From a checkpoint of a small transformer trained on Wikipedia: MLP 1536 squared ReLU, RMSNorm before each block.
Each number is 128 + 24 x the weight over its row's rms, rounded and kept within 0 to 255. Layers, rows and columns count from 0. Numbers have three digits each. The size before them is the row's rms in percent of the matrix's.

# down: layer 11 MLP down (transposed), 1536x384, rms 0.102, rows 221-320, columns 64-127
# up: layer 11 MLP up, 1536x384, rms 0.135, rows 222-321, columns 64-127
down221 095:144168149138148126138183096172194150164102102086183151091084123101128168095067136105126112176094107088103124127100054152145115124086149119126111155110093117127124116129139119102114149094161138
up222 110:110140137116147126145122118105134108088141093136124166155118160117143182146111120102127122098114118128127126135161088175138063120155151142119123109171173183173130135118127132153176121132128139
down222 103:121096141152144116141123155073167065116143088134134111141120166172081139123122082110120100168125107140161138149140114151156135156135092096129119099127145157124142165151130097128095113107142141
up223 096:117112117141114105107191127145106159108111130096143083112107148074142078147159156156091108160095141100135165149103152139163136145129147133118127132131129128123097156124173169177124116093138162
down223 102:110136106114184145145136096150155079143120162114126153123130162142118138108126115118106174170110114144146134136135130118083127119117153106144147123133166136086142141121090088141104133124156084
up224 099:147133144137142083101104129085144104117128130137135111160118128135181124106126121171133139149182155132147141099139143129153134108116137136140108125131131105138159098126169115091090166096155112
down224 101:125133158126131160149152104097121135129140138128115124137115136114135147165099144130105137138186134105112164137125141130111110140110108151118153159115139150110137161108117143115071173111135080
up225 101:115105103144110116158161173107108111101124106138155082147113166132124109106134100142139136104116150135134103092143187126096110166118136126145106107137087100211160140134123140182130124169155126
down225 101:103148101138125132138106111156110131108115115132103091165113146112128111147156129109127126143145131126157128113142142173154111130133114114111166137105112140128126170105138095084140156107123151
up226 095:184133131093153123122151087160114110111140109099195125105105173145085132123077101174140128149112088155109134146129159127134127155141154104155080131088150167113111116144134102092161143115136114
down226 095:142121089148153119107140125130127175177135142157099085135143125144151133143115100145157215130103145164116098148148101102119125134094153133106153121133122148148139135128172179127127125124161116
up227 101:173112148115127142118134148134133076125100153126145166137095118125157064137100132109100131087130146136181168122172154120132159159169137129113139110092130156127148126111138131153130108114116142
down227 096:051108140156169152145148125129103120125097143122114074110174109132129134105146099129139122146141142144141146116142103086077143104094132117127106148144123145081137136168090114115135137156140117
up228 097:107146167090141104100103123156112099149111138062151144113126123152124128117144103109114132150105128110167149115113103189119176123124133104161127133085174128084124121089114121122101135187145138
down228 100:146152054121158095136145152058146139144122102086117129118116111141135143103120120102142177040082141156112130142113146111146150105129124148155143112110180114162105140104106085119182113139101123
up229 097:165091165159098120133143134104107151116152115132150113108096146146156118147155135127122097105153133156135143140105124160144121141089170155152105121157168132142136131132110152113116100085107138
down229 099:182113163141067155120130093109103121123171136142144168166131133103115095088119123090119128154153150128151118130180114150133196089102111141130111145104114148142143108186113160131090136136108119
up230 104:105112163186111094096173059112138144109106118130143150106118096115150127130133169136137107106098110104108148126121127202160133150120146094149085116147139134111177128146103133127094130175118119
down230 099:149125085123131084076138188155123139067069114135136146118152089125143144130126100147115093109117092156153171109134111112129155109151101073126189121140099123146123152205083124155119115099112136
up231 100:101122152127120170165130090110146139134126115147146119100115108111139098114099098156115143129149147149149168125137135163151145090140099083155131150139105087121143101107139144101132125132126151
down231 097:091164118126092103136110121120108114092119112146137119120099129104121144141106160155160131103132130111173120172105151135125133114102129100151130117113140070160123116137149146090147135119093146
up232 105:102140153103117144186097132086115108130121154111122103175134112150122112150140137114125109151125109100126123098107134090134140107141136123125109090121117126172170124122127142111120122141102105
down232 103:149139103129096091154097126099141118130080129100145109128098109116155087119144102138146171125121098141145136132143115096126099130119142104117072083111117126128143133089116133120176108112160196
up233 092:125132149158172100134128126112129124138126104102123127098148141117130113111136212116154123106113115186134120153184129139138129110190124138084129122116180102123140082118157082141134168159096120
down233 097:134108188137132122120117133121173151164126138162115135140104120118144131144095138119095190161126122106119129180180136122106125138090132124142097173108078111176121130172131119114148137096082136
up234 102:143139112096137103142158136136124115128124147139172118168140153120110073107139131149085152111135132096136126147108172137141101155146140151130170113146124143132104146119092106123154140153104169
down234 105:184114128171137126148154150126133125141174132112146127165164128177118112132091138135095133153120104132105116176139131147132113157138104137155146073085110195152098086139127153091126143123123139
up235 096:149146086155117131111117128146128117124090156111101144166117136165146138123070128107128124144122126111151144100149092102161127148103119176128116121096115123119106136152118099136049119096048125
down235 101:160150109174098168130184116158144134121130132131123131122151126152131125162159109120118121100100098158178173116161144119135124119146106121138123130132145142151114108241124096088151131135121087
up236 099:092156129091093152126118107135121137138124091132129125109179131131168117078101179113115136120096097107118119122133111116130116108132114119165126115116173106108127137133150112126125166116119143
down236 096:114147101162107104159153107129102133155165139111126166128144126124108104152154124101060132109119105112131124101130131115109141136102100122093125141117156105153131147136087153121161155101120139
up237 104:142075155135144151137131140107155142142118146162098102125124140119131091129144157125109141116126112152120115139113154157157101125154114126119080135169141167126105122194138121127061121087101168
down237 101:121161150114155118173146099083148119122136139148117122104137106091103119174122124131156169146101107147119137106090110158146119132154117116117119092136176180160129091187114120149117067116141114
up238 100:101103129083133115129164138147112132173150116108144141139097149116145159167142132159099082140118140120101109138178145119121090094113146152125142120145103091124102100115109149132131148116090153
down238 100:140147089126106138081114081125099137138102150133134141136150127158125165139100148143148155164153135126138060169097120120134119146107121124118143170118114194081109106101137127126128118125118172
up239 101:058129118092136097160100109129126135092128105146137081120110132137118077157149131132086170080107089128137134141157146120136146143120113148161129106136133152108115137122114105122083110143117147
down239 102:127133133086139136140124114121141118095101140144130092132162138082156141135112148148107121128126126119124108141122132121104157124160107121096145119155116130120109126060110128058117110123133155
up240 100:151115149088145085109179136145117098147137147177135117142111149090078144136139146116122124082114166112145133105109121081126173100168156134160118150121158111132137102121115099095116160131127107
down240 101:142153140116175135166152120116141136150152147127082122120111147113092110131099118104145093146120184114111111128132118141081098117070135134097133161148127170110147157157164111093161134117135116
up241 103:123142115136143101098118149115115111111113112153149118193111115066123139134124153152100151141099128124151133122147122136104115099124112114125125099119145135096118078118124110158088112078181151
down241 104:095078129142187102138134142132126143135086139110151110105174119138118118108134145156112134093128116089100124136097112099120151125140133147176110117143156136130104106144182107135113164121110155
up242 103:143140091128112117127153142108128113133097171148133126159117127113137131132130148204116154152134206103145112100108158165169129172147131096171095141150148100122092121133123176134110124142123149
down242 103:099114095098121123122148151097118131164116168093121099120151127153124145151167091109084158161123159117180116169121113110107147148095082143136135134119145121152162151135093127168107090144159114
up243 104:169128107064101124119110137140171126148141119161102112140146093110128142131130125106117141134117126159090136121121179122130142138128144164142109129132109096123119111114143130093115100122135120
down243 105:144098134115094148146163099140080113159160127120156129128124120142123120145127119138120173120146080134146081142111119129135124093131160175122120112103092096102127169109124122140086119114115141
up244 104:115150153116159121179116088148094122133189157164153124142113138114113103099131095139169141132102135088140119129139132081105166172116105120171109118127130107136110144145154111164117139135143113
down244 104:165105132140113127137116137130166138127101121086156088125111159095155077114140119135139139123131087138095130124127129127100162138108160117074120123136134130146108127117120120166150077160079111
up245 094:143124154097133117139117111112174119120078122143162137112121127136095140124146140135139110141153130094108137114137084139118127158140148143137151108156151128094129175153123087087119114119078121
down245 099:157116068148137116145165149141102105114087126176166099147117094136128148160095159099129167126130138124136103105127077121168131131149124137140141089150137130159163140207148139121124129114173114
up246 098:130137099138125131158169105114133106131138114134139148144158129181128111109121082132155127147126155160134130152135140074132138136160140095117106101149159088121115149149119128154149166118091114
down246 104:170110108119156092123153143130177141119119116153125168139133116130143157132140137105081153138157147146161096143119108123121159133121138137150103118125124114090160161153152164054148139113129140
up247 104:152124129144095118087145100118128156129108151118116119117141106112129147122121154153145103149102132114112149137101168116116138128147120152127148128146099144089154126119113131111133156102159144
down247 104:155128131060124095082118160124113126130174133133107105120116129144137147149119140088130140130116121174106107141159105138127087134123125141138143133122116096131185116096124124073151108150113149
up248 105:139094115092143136135122156098141108142136132131183133129081161158192108100126143143199123150107123122172127167088109128148101181122151101137128125137145132111114099115098141112119073147156110
down248 097:132143120186133086160128100142164136121143086121115112134151114135088084139154126120128121145142118138116174145143125144110130094151136114103167121140156151104153094093135177068117135097112121
up249 104:151119125139097109084088126124138124166122143093127143176094122109128110115135122106117161145087156124072114133112116104105075101142160179159122118143128094148140114164177137120142151102145115
down249 103:118134118154126118170109162128114147152159157133135158140140119146157109091130124104105110121093110099142090104106108134127100120166163135112189127120117151124117153193103091085098153149105133
up250 094:142135133148137144136102139136100157152106112132145136126124155138133124148146149117162120149109133105144188123140110121154081156126138120153123107123193134132110140125112143139131123093103174
down250 092:120107140108154145119117183082122138118123104156124126128147200182150152148129138095139140135134060076107093131122133106147153133161101097128088139129125110108157144185104111116095130126147125
up251 102:168135112138119115082113099114147075143084164150091116123101131129078122164117126138085145117118101118115090164113105129098181113170115109082144138139148148140138133127153149147120160112178128
down251 102:126120122182092107092149151127144114153139145096161113138130119147106138148117121147110143084129132125105117138128128117149109125162130098143139145144171134106188138092138109133161150141160139
up252 099:101120132139152135090157101189126123145140145112149137154125171140115121164164189140132063147114165094105140144155112091144117143140175159154140123149119149155121118112141115155138149092155162
down252 098:132116146146165120078139132135145188151099150128134147082151145131143139133138113145125112131085075137142171151102114147139120123105162103108133086103158154150136151102098096144126149126106106
up253 097:161121123127128114099161101128098104112121163105154115083133130118154115115122117130110160157131077210155154156097148123129091136142159148115129090120121107161125137104109098096171149146127154
down253 099:131131100074135111127110125095117125135121114129124128111081121137120116132117116116161149152106129167130205100114162085140112150120150126154147086121146066116167115148147163138120107129126101
up254 103:085138129192114099124123123139066136138113173122118124139101136121145086151097128118139164094126129153101114113172152138102158138109101110124127106166127116133158048140146123094101103132154135
down254 104:110134153105192083155109130146149084137135165119127139126127099121159082137112120099138089094113163120146120110100117151145098195152115125164137140133107128124110168095119153113163117127121128
up255 100:149123172130152095118150128153109101163108111141152108124157132140111106176083130131103111109153122168142117099115124133138114139156121111128126162109159131170081100174100131121173087134113127
down255 101:157114125157158094138164118108130119116122161147106122170138136105175106147146131135135109127088113160116099138174163116108102081151135153131137121150145126075116090100144144116088120169138136
up256 101:153174116153095130157128114120137138151181132139152117140140149130145124179118183108128063134103175131112122143126129134138145167086120158093123157115110123103152119140160177102101153120129137
down256 099:147112163147141104110162141100161131133089102109175111121115111162087128136130113109140135107109146108106139116109151092152139103114157110163150131135129126123106143220141102158134140119133127
up257 107:096151118168131134121137082157148140148164106141173121132115148162126137142118159110114131146106120141122110130105156149129093141121175100125114117130182156135095109124143125138112093136139110
down257 102:159103109099116112140127098159091126124135118127141123113094104128110152117103177124140123103161137123142114173127147133140127102118123084123147129123101174149098158127167130127177127159144076
up258 096:110101156099149113148173116113117121155114089144112123129136109152119144145099138136091144099150159124116091107130107134162186087132146125131119122132113155123136125159125117165142077146136127
down258 095:120096113134164105098130121175146144142121124119146127094150145098115139153112137144157104151133098085124094115152119101142123141106118073125161109119103153105107156150114145144152118115156121
up259 100:108128104102092142134155155188117141150171103111124135098118138104154097125117136150126134089128108116145136103130168144122132150129099101086140156182124160192135172156107135119115161094149120
down259 104:167124129128107156136134170108072110130144113125073119095163142119114155151129173113142143064111157110153148104108155085129127135128150136110139170113051122112150097106106117154122108106108140
up260 096:114139119091165110128140152169149109142164133130174097173099143117103144158144130116145136102146186149109161173107161129171144083135131100088121120175140108115132161144121132103144151099134160
down260 099:119148167124144151109132111103151110118140072130143104112111154158131153139089125131127129133128112112139151111148102119145117111162158089123113131109112111128150089095153145136117107152115134
up261 102:147112117147114109124149139133119149100124115152143117163102107122118103164127148126114109110116131139154123136188177131166116091140125165133139128097124118123107123159090124139133161141136099
down261 100:158122128133134175104061104140170131132140114112141132149152098104127137159151127131104103114153146118094171157136130145124170155105108134112131117145162166133158151087115143102138095132123120
up262 099:170150155138115149161155157139176132123136142125173150098110075134116073083156150126124094119125153125113127108105084144111121124153146119139141156164118099143165118109142114155103143121106129
down262 097:134144130126088143144136161126156125107140163117164126126163139084109112156115143113098120119161095089141103120135105134102128130119130170105110157133097136122077110156142121139145145131143126
up263 104:133143137106122177101100095101162096153102181097161113152133096083121124075100120141159123106151104110141138156130115107111156161108157148109148126140064126124141181118156116136102132159121133
down263 102:110107149077070133118177117102119141126095102153115115143131128133143135115116110105137127101116161134107094161135142131139128135112116125096123116110107163180101107178077134126142104127125127
up264 099:190171123096144118099154115162124120070169149119137133113141104098135082181100123134129089157114133145141096178171117157139137164144165112177110184146110142172161139135178106134130146155125136
down264 101:117116149106130136132103090137104122087098129144148105124134160124144133127101123095150099118190139127110126098107114143100139145161123151202109117151130124126136083144105090129112133131136157
up265 101:107131122138151133075122111124130125104121135139135119175127154129105126100147102134099113132129101123149109104138134134126145129081133130080137105098107121104146135129133123119110084138091124
down265 097:115080160100158110128124160137105108155123158154154144140133127147156102064161129122102108116141131136145157151138147149137155151085127152161112100139113129120167093118126126194139101084124122
up266 100:150112111132135140127121130116107108156143188086133096139104089161115114127107147132138133132150139123174153145157108093155150088149155090123108152118100137091122109112110138140114182108109146
down266 101:091104094102132121149098147134161090160117117134127090091108130145132124184128089123147135161108076125163112103107107126148136147146171122108152130116140113112108119172086107108088133172107106
up267 091:148132129122126077149107123136124134157100095158096089134108109130141134147122119115159107122145120111106155130104174142158130144128162112136165148151131134135114096161158114147133105105133137
down267 096:191128129158132110112168112160137117112133125087119160097163154112131147135132103140129134164096111143097124161131131135113096127136074117112120154153100096111117144155126098122093084176169142
up268 102:125150153124125150114176151118113087161140177124110108177116131149119113155123122130145123120172101131096151084106117154139146126161132137149156131125129159151125147109163163094147122155140110
down268 095:136168143125133111156133124117125137149152154140097131138114091126122125139137124130124118130142105124155108135184125123073120132143145132134169187113145170126135103094159119115175125118127126
up269 098:107112124095167065115132143114123120095150124145105101112159130132100084123136165128113107154083162161101166122162133126133120129128135173101119135149109151144067113146130161148136130123119131
down269 098:149112131155153141130106139164115128174200138110116086112149102116144158123137143095109104131142083151108168122166100110096140128110185153145104157162136150144111208116147143111170155162091143
up270 102:139118124110128115106155095145141172129098141127137121136109163088125146123121143144127151108127098171042127113144144123167121116091096154092143097163132112152135116181115115092129119143141195
down270 104:078107098140125158136138113082114098103119122153127103105110112118162129106100110123104110124113115152121139095121124138086106113161110159153151154120097118107163077153134146144140141149107147
up271 105:146137088155113095122123128165144144115130115142170138141143135112145140135154160117154107096101164117126141148183097130135140101133127138130164113118100130161117094143143121124146130125129107
down271 107:118110135109147170100149136126106118104107137125130154130104105114128138111140120129141111150163157109067161118137130103138106166147106145146091099139103125134120110119132137117107177135107125
up272 103:165094169109102198140103118086144137104138127119167117171125151172144106127117130141116138124097158126118150069131141124119138159177137133107146129093142157127121150137154118157133098110179118
down272 100:110168157110124119117087119112123099136152121091123176096115115109170099094113169134130103143133151131153113104152143141090146131124122144122129130119154053116080147136123118139145144150109119
up273 098:109147137124121121152110132100184145118143082102093150124106099133114131138144143148108099131141112127162149167121095127116124120115095134105150146134129118132138181121166120095139082141116130
down273 100:141134126152155123134144082124110135131149159143106120152107160131112173156168117106083181146098140103143133173143095156142113140139133110124134139181141136080098099083100112151138132161106106
up274 105:128119118143099127121134099143124140153186141154126112115097172137154137143131122153112167143146122145109137110113119085101132142109188121147114174137111139178100149131160133094110151126108139
down274 101:098060117116124171140120115114145143125093141137123166122114144103098067115126138173094168142179108124134180144095147083090173161121144146163154135103086115117185177143104141117120127132132125
up275 101:094091161099108138141126130131150121103149138102142107096139202137161108138135149120129137153135125123132118128132092146079090162141127151144139125108153093126130132094124117135128130120162094
down275 100:104118117119146097096186149114156096136152145123148162089131145165140140142124160124128080048170125088148103144132146125117084106139166134114147130152145135158116113074121145091102143066110151
up276 102:082098146134069151118142124088159082116078117164160151125122149150149149093143128150120125068115144115145151103125091120116098120097128115106159152122053101120125159144160170134124085156159131
down276 100:129126131173159133134168120111127155155071090129155104138119129148110143102118138152132162102157134139142145113167099152161106075126132144132145142118114113150130148178122130186102108113161109
up277 102:162128120126155104160105074129113108142125133178117123099143138107116125115139145160193159158115189127142194138140130165134088181162119100156125111103147135107134102123116108125117159130132132
down277 101:149172169131096103147150135119108121093137123147124109163124143080086129091145121168132093119166157170149112122129154161106135134134149121131099109147161116144162127113169101144119150166125141
up278 095:153181125157163166122161131143105094088088089105083103063114154116056135108155158105151116115134117128084070106124168108156129086159129136140154146102122108092153148122131127162107128113112138
down278 100:120129150080137097105117134139130117128123131110125121088141113145125133133084095085136145105145136114115127146145131106124131140122136127089077152143093135153142156101095122142105106118060166
up279 099:122125106174158120139142161110099130113077107113115111144152101126095150130118093101102112163131123097116130113147107127100101100138151133131186128126079135090086090144104134122094152138118119
down279 097:134107122119135133132130139124132174124133048173136111124164158137162133103092168109135091132099122091153136094111112122121119128123122186128138109078118084161136113183123143074139136178102177
up280 097:129135130115135138169152114167130139166103130080123123108123184122140146100114104143096122076112163101095124137125122117154129151108115135146075085124103111152135131102172107134069113117129082
down280 094:117134173167135072158116110141108096137099127123141115120137171117108159126138136186131121099107138124141149135113174154155175145096137108119137105088107113127150099152127096128122095102136115
up281 095:111160133149162123154140106122134152161151125103112138122146186153123093123122117118148112124152084074115108112165139120117131133126130081150151117141116149122139096136106157106131120136194175
down281 097:137150083135120088097156126141116147148173131102091182188144136134087106110166109113112112133119156106119142121141126143125162119195124103115132142100108109120126114134157134101140135141134120
up282 097:147144086109135171102115118142114116144115136149140106135082140127153111147128143143107134108124178139081164142136089128146134147141141132100112125126165127140097092135051161117133142123123139
down282 104:099151150126129169090142154153137095145132130126119144151152143146154104101137105118116110094118139141116132167141134116140151165116136134139145142137132137095123111110080123126201106116100113
up283 098:145118085068147098168158069129089130142105111127122125091138128063158102143110091114090110165112123161146114146119130073118101144088147153102121154137144128095152115107108135152168166135111129
down283 108:132083085145095120143120143144105124140099129143138106101159135128144110160129113135127079157118126122126114157144122099146130160112131130127110162124151155126120139071160103108122174103134117
up284 099:088107119109115189114117117136116099122121103115118139083152150159130148111137165196151109129090154108142162118105136145124096151113053087154166117083155111144124146142181111110092105174142117
down284 101:140154144087081154107153118159112156140043146178108152132128150166116131131076097122143114131097113139122145105122165152162109113165113140096125110137162078117123119133073125148132148133118133
up285 101:103154138105062139128100142155129136102134063158134147101082120100150112134131125105096111122138106135138133104146080130173098125161158112141137100110103123125162150095114125123119131099146123
down285 099:169129108133112164155149118132152181140127136131117136134136159066093139121132161142125116090136159124118111117090090136144120101136093158129175144136126119105072126116094091091075137139126144
up286 099:102116101100145166168159143119081141134105120170122117116119156130100116135101122137111112117103139176128071121183116130161124101096141140143095119092138146166176142112112180093118121179132100
down286 099:144160070149126067157074123124141211132089163150130133158123131095146130135161128134144132111118122128100137120142073113099120142132121158097209136136125124138104139106129145138131138131156103
up287 100:101172133121154127094114177088088148145122125086121100109128188178124179087106128054134153156168133116151139118104140131108114146132162114144163150111170113107175087139136097113138127093137120
down287 103:142180131153082135137128186126115126104120108118137104135137119098170083126141128096142097131142111087138159133113142106129126071129126158151131116139123150124132098084084052130116113146125145
up288 103:080136162084094122169157114125157110144135169132141154117133121139099154161133148124127148113132113118121159098127144131131111091119115125130087064126182167153153133077136120147169145141154146
down288 098:135101137146122080133135176129143166168163135145111135120095146119092160137124125149136091168148123128111126156112134118136122111109160167157092119174101113103155135117091122133156152111163066
up289 100:119134143127132151143138133125118146164128138135113131093092181068134107142141156176142092119126081085147112149121151133138138098143138177151105114161090171142139108093156117155131143082154121
down289 099:146193135143130079099154117093143129133140090139122123106129117143143127111175126110127133157179112090157150148128160166098089121108117145145086180131156156111161158106155122135159106053093123
up290 099:124152082134138141101091118112081124139140159147159102124128123144143148107112083128135114125137144164155148123090122123122145144094122141123173119084127134106138133119140099096097135145105101
down290 100:114129134148142156170104120153147154129118135127130126121133106129185121116111124175132079120079161167164169130141111161133118125135131160139158132113086118120148085092158084124136132133143186
up291 105:155158142133163114158127129118108105129116132159137118174148136066074115144090107169186160154173117101153122109138149143115135117093144110148097136135113135141125124110144167164127160125119138
down291 099:135133166134100133169150104133125160107123163124141129095125087109091155135126114119152114079150130133128123145100143149131112128152134114115155144183129124096152144165086140144121059130115102
up292 108:114143129101138148099148145127155142082112152137105122172104165124081122168106149124157115117136159135149085157085120125100117129120132121118155122110155096087143151119109125137127143151117128
down292 103:102131098163167160143128132159130129145100112142115164167117115156147101129122115131155091157140149110121116159151099103127127146099091091138120133125111134107117096148107101116169141124103145
up293 093:118106133120100126102169139137139109082135107100136089157114173110132127131075136135121082095169130138156124115113111118123118102131111117096128153095121158160132148129136115134090123118147135
down293 100:152194129148106110134130097129147080147154157152139105109120155173108144124143122100091150137117122128121087102144084120124179122113092125124160163069114142101123142109116133146117148120158077
up294 100:091116094105084139138175135138126102176114156115117088115120135158169159108148144130084107127114105168113101124123148122102122119115171090108165130136124127097080137153091134122138134100091110
down294 102:095092125148151123143125117090099118157115134121109106131163122122117125161090136129184128086158112114134132137134151119123128124097120126139161155128128173126121161170142133124136159115081107
up295 105:092145099100177132086132115125110131118126120112127172118107172137133139122152145130116160099140103137100107116164113142113128134130146122170105111114140126121145130102081184136156163154090148
down295 102:143132163130118095114161160126136174130099129087125146126095103123124171104096165087143149138123136152073130115123155122148099133133142139130104122099099049120154106156113102172160125125149132
up296 101:123142124129148148103143182150111131188104123146111130124169141081108137109152125156119156147139137135156148125095132108106108134169131124135118122119114149132120147125130154159115183188041124
down296 100:137077157112140110151168112080122146098143115130132141180131134105128099083119095130113117163107107072181181138121117110109160133151119160147123157151101148154138137139079136123166131125075175
up297 102:122057103138109147117126104139141124145121107120143132122078139132154140169106185109128108144115131137133168129109145090129123108145130115150184118114119135108164116127110121118146145110106119
down297 102:146107090147148139099134119094132080179087133105142134147113149154163103124141151102128097118137118128172105103100134095092124160126170084138135121137110147134113119097116115180164141124104134
up298 099:106156126146105074198108129176105111104159115114109093148082111131162128137119121127118125108162142108150097131130099171134112185160138110131134110116136153132156146113097161188134130134154155
down298 099:119153114132123113118139116089103127118154141135137127137123125122054108109124133161119146152115093177103158135111133097120172115082076132144143159093133092124102137000121189084089127121152145
up299 111:134136145132132131134145123124155126122111107138150147130105107122127085149089159128090120105116083107122152110129131144096122101081105109121086113141132145113116119096116141092119064169117145
down299 106:129145108111109129151123110142155105085143107142111087116172095117099137167113136130155147152148157135123154145130122173119159112142080157101166115136164107140095127133124118121126140120119140
up300 095:109133129117127154150110096150106113091146149130141179119087124134162151105181106181161168101098157129128146141137170106117153148138108089133139169108111124141177159121127112100098142168131142
down300 096:129155144153148142112097167101126121143062098115152161134146176105121137135124157145116103141105144131159093139148112122104132146112135104103129137075142128161143138210127045128134175114087096
up301 100:157070171108110128114132100170146120196109128151129127100162143125160091130134192121119125111158178114162137096141124117110142165110099172149153061132170115143146089102094130171060141077115123
down301 099:111170146164146105105116146099133162117142093123123126090113126147102115113114103132131102146141107136119131161160127106128125142137135140059136152169121133116109145137125097141090119122118138
up302 101:146128130170141174099122108137115124119112120116120129127122148130178130149112070148128147107117108138137143123164180112129126173150116144102122113105139143113099095129133185142174084172105090
down302 099:117170125110109076120144129137132107104163096122145130113103137102095139136113127119148116169131143139139117121096128128193161121126138123117143115118157183118133148099129109125115122139112139
up303 103:140146122122165102109147133137145135141106134133172167143141145094168131138135149091142127100141139122103138151072128134106089132110127151120140091156108093110150166085116165131138108103129132
down303 102:128111107129155133114111113170130129162136117151115078179124099109116100133138069140138096120103099118154112166082143143146094099159152133115123123189148127118188148143112121134144159132124083
up304 093:140118140144161143178149141121116145126091171141084149109148135161162141132101102136153104115095154100138091138122154148117129112100149106103146080130130164155135133110118095081145125115138134
down304 096:105112175122099133146172177121124095117140122138126127103105116122110151171107144132126142137125129128087054117125164152126098151109094162145121123122129120063135111135110120118109166138095137
up305 097:076133119114110114064109185160126136138128139131193056142124172175158110127139119146149112147120141156176151146137123114078125108127170102175104114115159126142169103095138116072094183131134139
down305 094:110135160147139111107170133125162121171138127117084154120190111093138096174122162127085111134118125108104155104122114129087152103149076129146111131086154098129155082118105150126116126152135110
up306 109:176131172130127144119078090125103142107105095109085127153163116130120096129090123127158123160110102097108108117138161126104100148163131162146090106109106110102105142154103147143083124126165140
down306 105:133144169096141114159123129124128111106168111109156111162126088121147121111129095128108149130142150081140090142098105109066121122148143107136143161154133136102130138123114123112151097125157151
up307 096:112088158124148102176110138167135127155164118123099170092097099087147134129161176163140118134120146103173130116149132164114149139139133141164075124083114134160099100148125139095121100139137107
down307 096:141171130176141123100138133147174093138136169170149127123134109122129113154104145145128134128164139124132159118100168114149102142158140124084122135104106160115119116198115136137179090147135149
up308 099:119099142139165108102149108133142142188119120090128142159110102104120156186104127147139130105102106130159096112108121108103125131104138151151125098116119137130108117149131120125128158143139141
down308 096:133131119129123139106158135138164142119121099116124104137123174113160117138112164110138132119083163100119146082169103132102106112141146122186093131142135149148139122236118145122131128113152139
up309 098:099118103132128138160128143134126122132118141101101136075139111164102093100166159139155092124155079113103110124160126162115114158075129122138132139102132160116206151130157145122132147128118107
down309 100:124136125116112113113102131163142170087142114127147115139137115065136147124166128140164101108135130150109157120110106163138157128147129112141083102126107144097148104147159142121129136138145138
up310 103:106149166110116142109140129179119178122128159164107117118145140127102093104100107122143154153141143127159157148143116135128153089123157097162149168132128115147117135127118113151171130144172116
down310 100:120126139125125112116125110159083163130185154126087127124158143157121113119089153141136149133124139095135128164146157117148181108111126130126149137111130127168112099132163152136118101134119092
up311 102:104102137150122155092128097085131123149130128161164116078149143125129118116124099136112101174101116108144109128103142122118124165135156145108098148091082142160109132119108087088132134160120155
down311 101:145128141122126102125122135169099111106162158096136140141133129105121103131153073100131122161099163135158105117108093150161146124152137102167126129141137142146127163000134152161102118132118151
up312 101:133137137130148143130155119128147133132135125060145166125095143199132150093130147126109127139161160137139144110126126119140089125068089107144101120114122151099112125104136116110095093131104137
down312 096:144116108132155130119144158150119095140139155146091082132112084127119124118132116144166109140107103119125116156125152138134133116176153144107150059099105104136107145051158118131137127142118143
up313 098:133104144168134162111072127071126149154118154162143098109122108132173114161100117132133137107104143166106108148135142127126121148108126105106149121129175119138114102148122111127124156150126166
down313 104:153135109132110124120112137134133190172121128106157115134130100068146125128167093162138076079145104129113113110138107126101133123110140135122143146099101138134131067149137176146175116142171120
up314 102:117125134114123134178115139200166140131136123086134098100126138153133183128178188145110160122128131158156178095114153136141137165121094165164132114146135108133151146110083095136163112129118135
down314 100:138152136133117124198132134135148126087124126099153149094155116127125116129131112129145134135089126121168148139168126115146127089124109133175127152150119130118131167113113151140106136153117138
up315 100:114123109102112104109111134166138091112167094137144137151149133105160097162135123128128091102117110085132146145100124150156132123099143180138147130135155110138126141091115123118152152101064137
down315 102:088104125135115148159117119136123125142143127113147123124109131068094144115116106129143112124133102129101129123102148120145126087147170164131124081090140078151118068144154080133165153116123123
up316 097:131142125100115142128116072137110124127160126083126092143119104098134156163123147126117134139093135081126123117127145106146124119105095131125163113162141150072101128104147144137153157150127140
down316 101:093108169129170115146145149124106156125134134153125089140107123175128114119138136130118112132134170149124097141189115131115105112129144110121110149120127112073128067092166152111136150125157158
up317 096:111112142123116148134170128100163158093136139133149107138138115138144130106117104181123131141104074112107162120130161126127092157121121133128123106113146187090130107170124125102165144148118161
down317 104:147124136160106148109143105145117117186129159116088097134173129131125123129110160134124120108096120110131153110139171136135139160089136165139120136124143112132122139162090142095125126162132092
up318 101:110107124138134134152127127125132141101125126175129165149146123094120088143090140133108129156150107111118145123136122111166128095136146138150132143110158148122093066144098093115073136140128088
down318 097:125141085107134093141130123158099154132091107116088140115106191129088115148142131117150117181154135113145149170153126108169105119106158099154153104112104149094088167128100112136118107114149101
up319 098:132123109165154154083172164159114138159162107128092132074126110125115161127144090132174129147109145126140130134146143138138149151107151130151110156115088121136135121163144121126107132165126179
down319 093:136120106095119163115121171144121089115109137139149115171121138148153175079184107133125157128130069091127152121126172129146117121125143105151160116158081105128127134138089087108145121106124108
up320 095:138106172127114119117129099144123134074127146110143118150122164112169137115098085120157127135114104148093156117111180142176128129162108067128101128136114105110112125150121105191132116158125136
down320 097:157137103176147099134144138100138119196136101110158134067118115118141151146150130091121093154123198137084110167148092096138097118112106144117117148127159138139168137158106128141116144125135082
up321 102:138143120141069064128157136143121116095122150096158085138089195137120141115104137131123149105151141203168094142127158089145133147128139123110148157106098104138125131096112132101120160186151129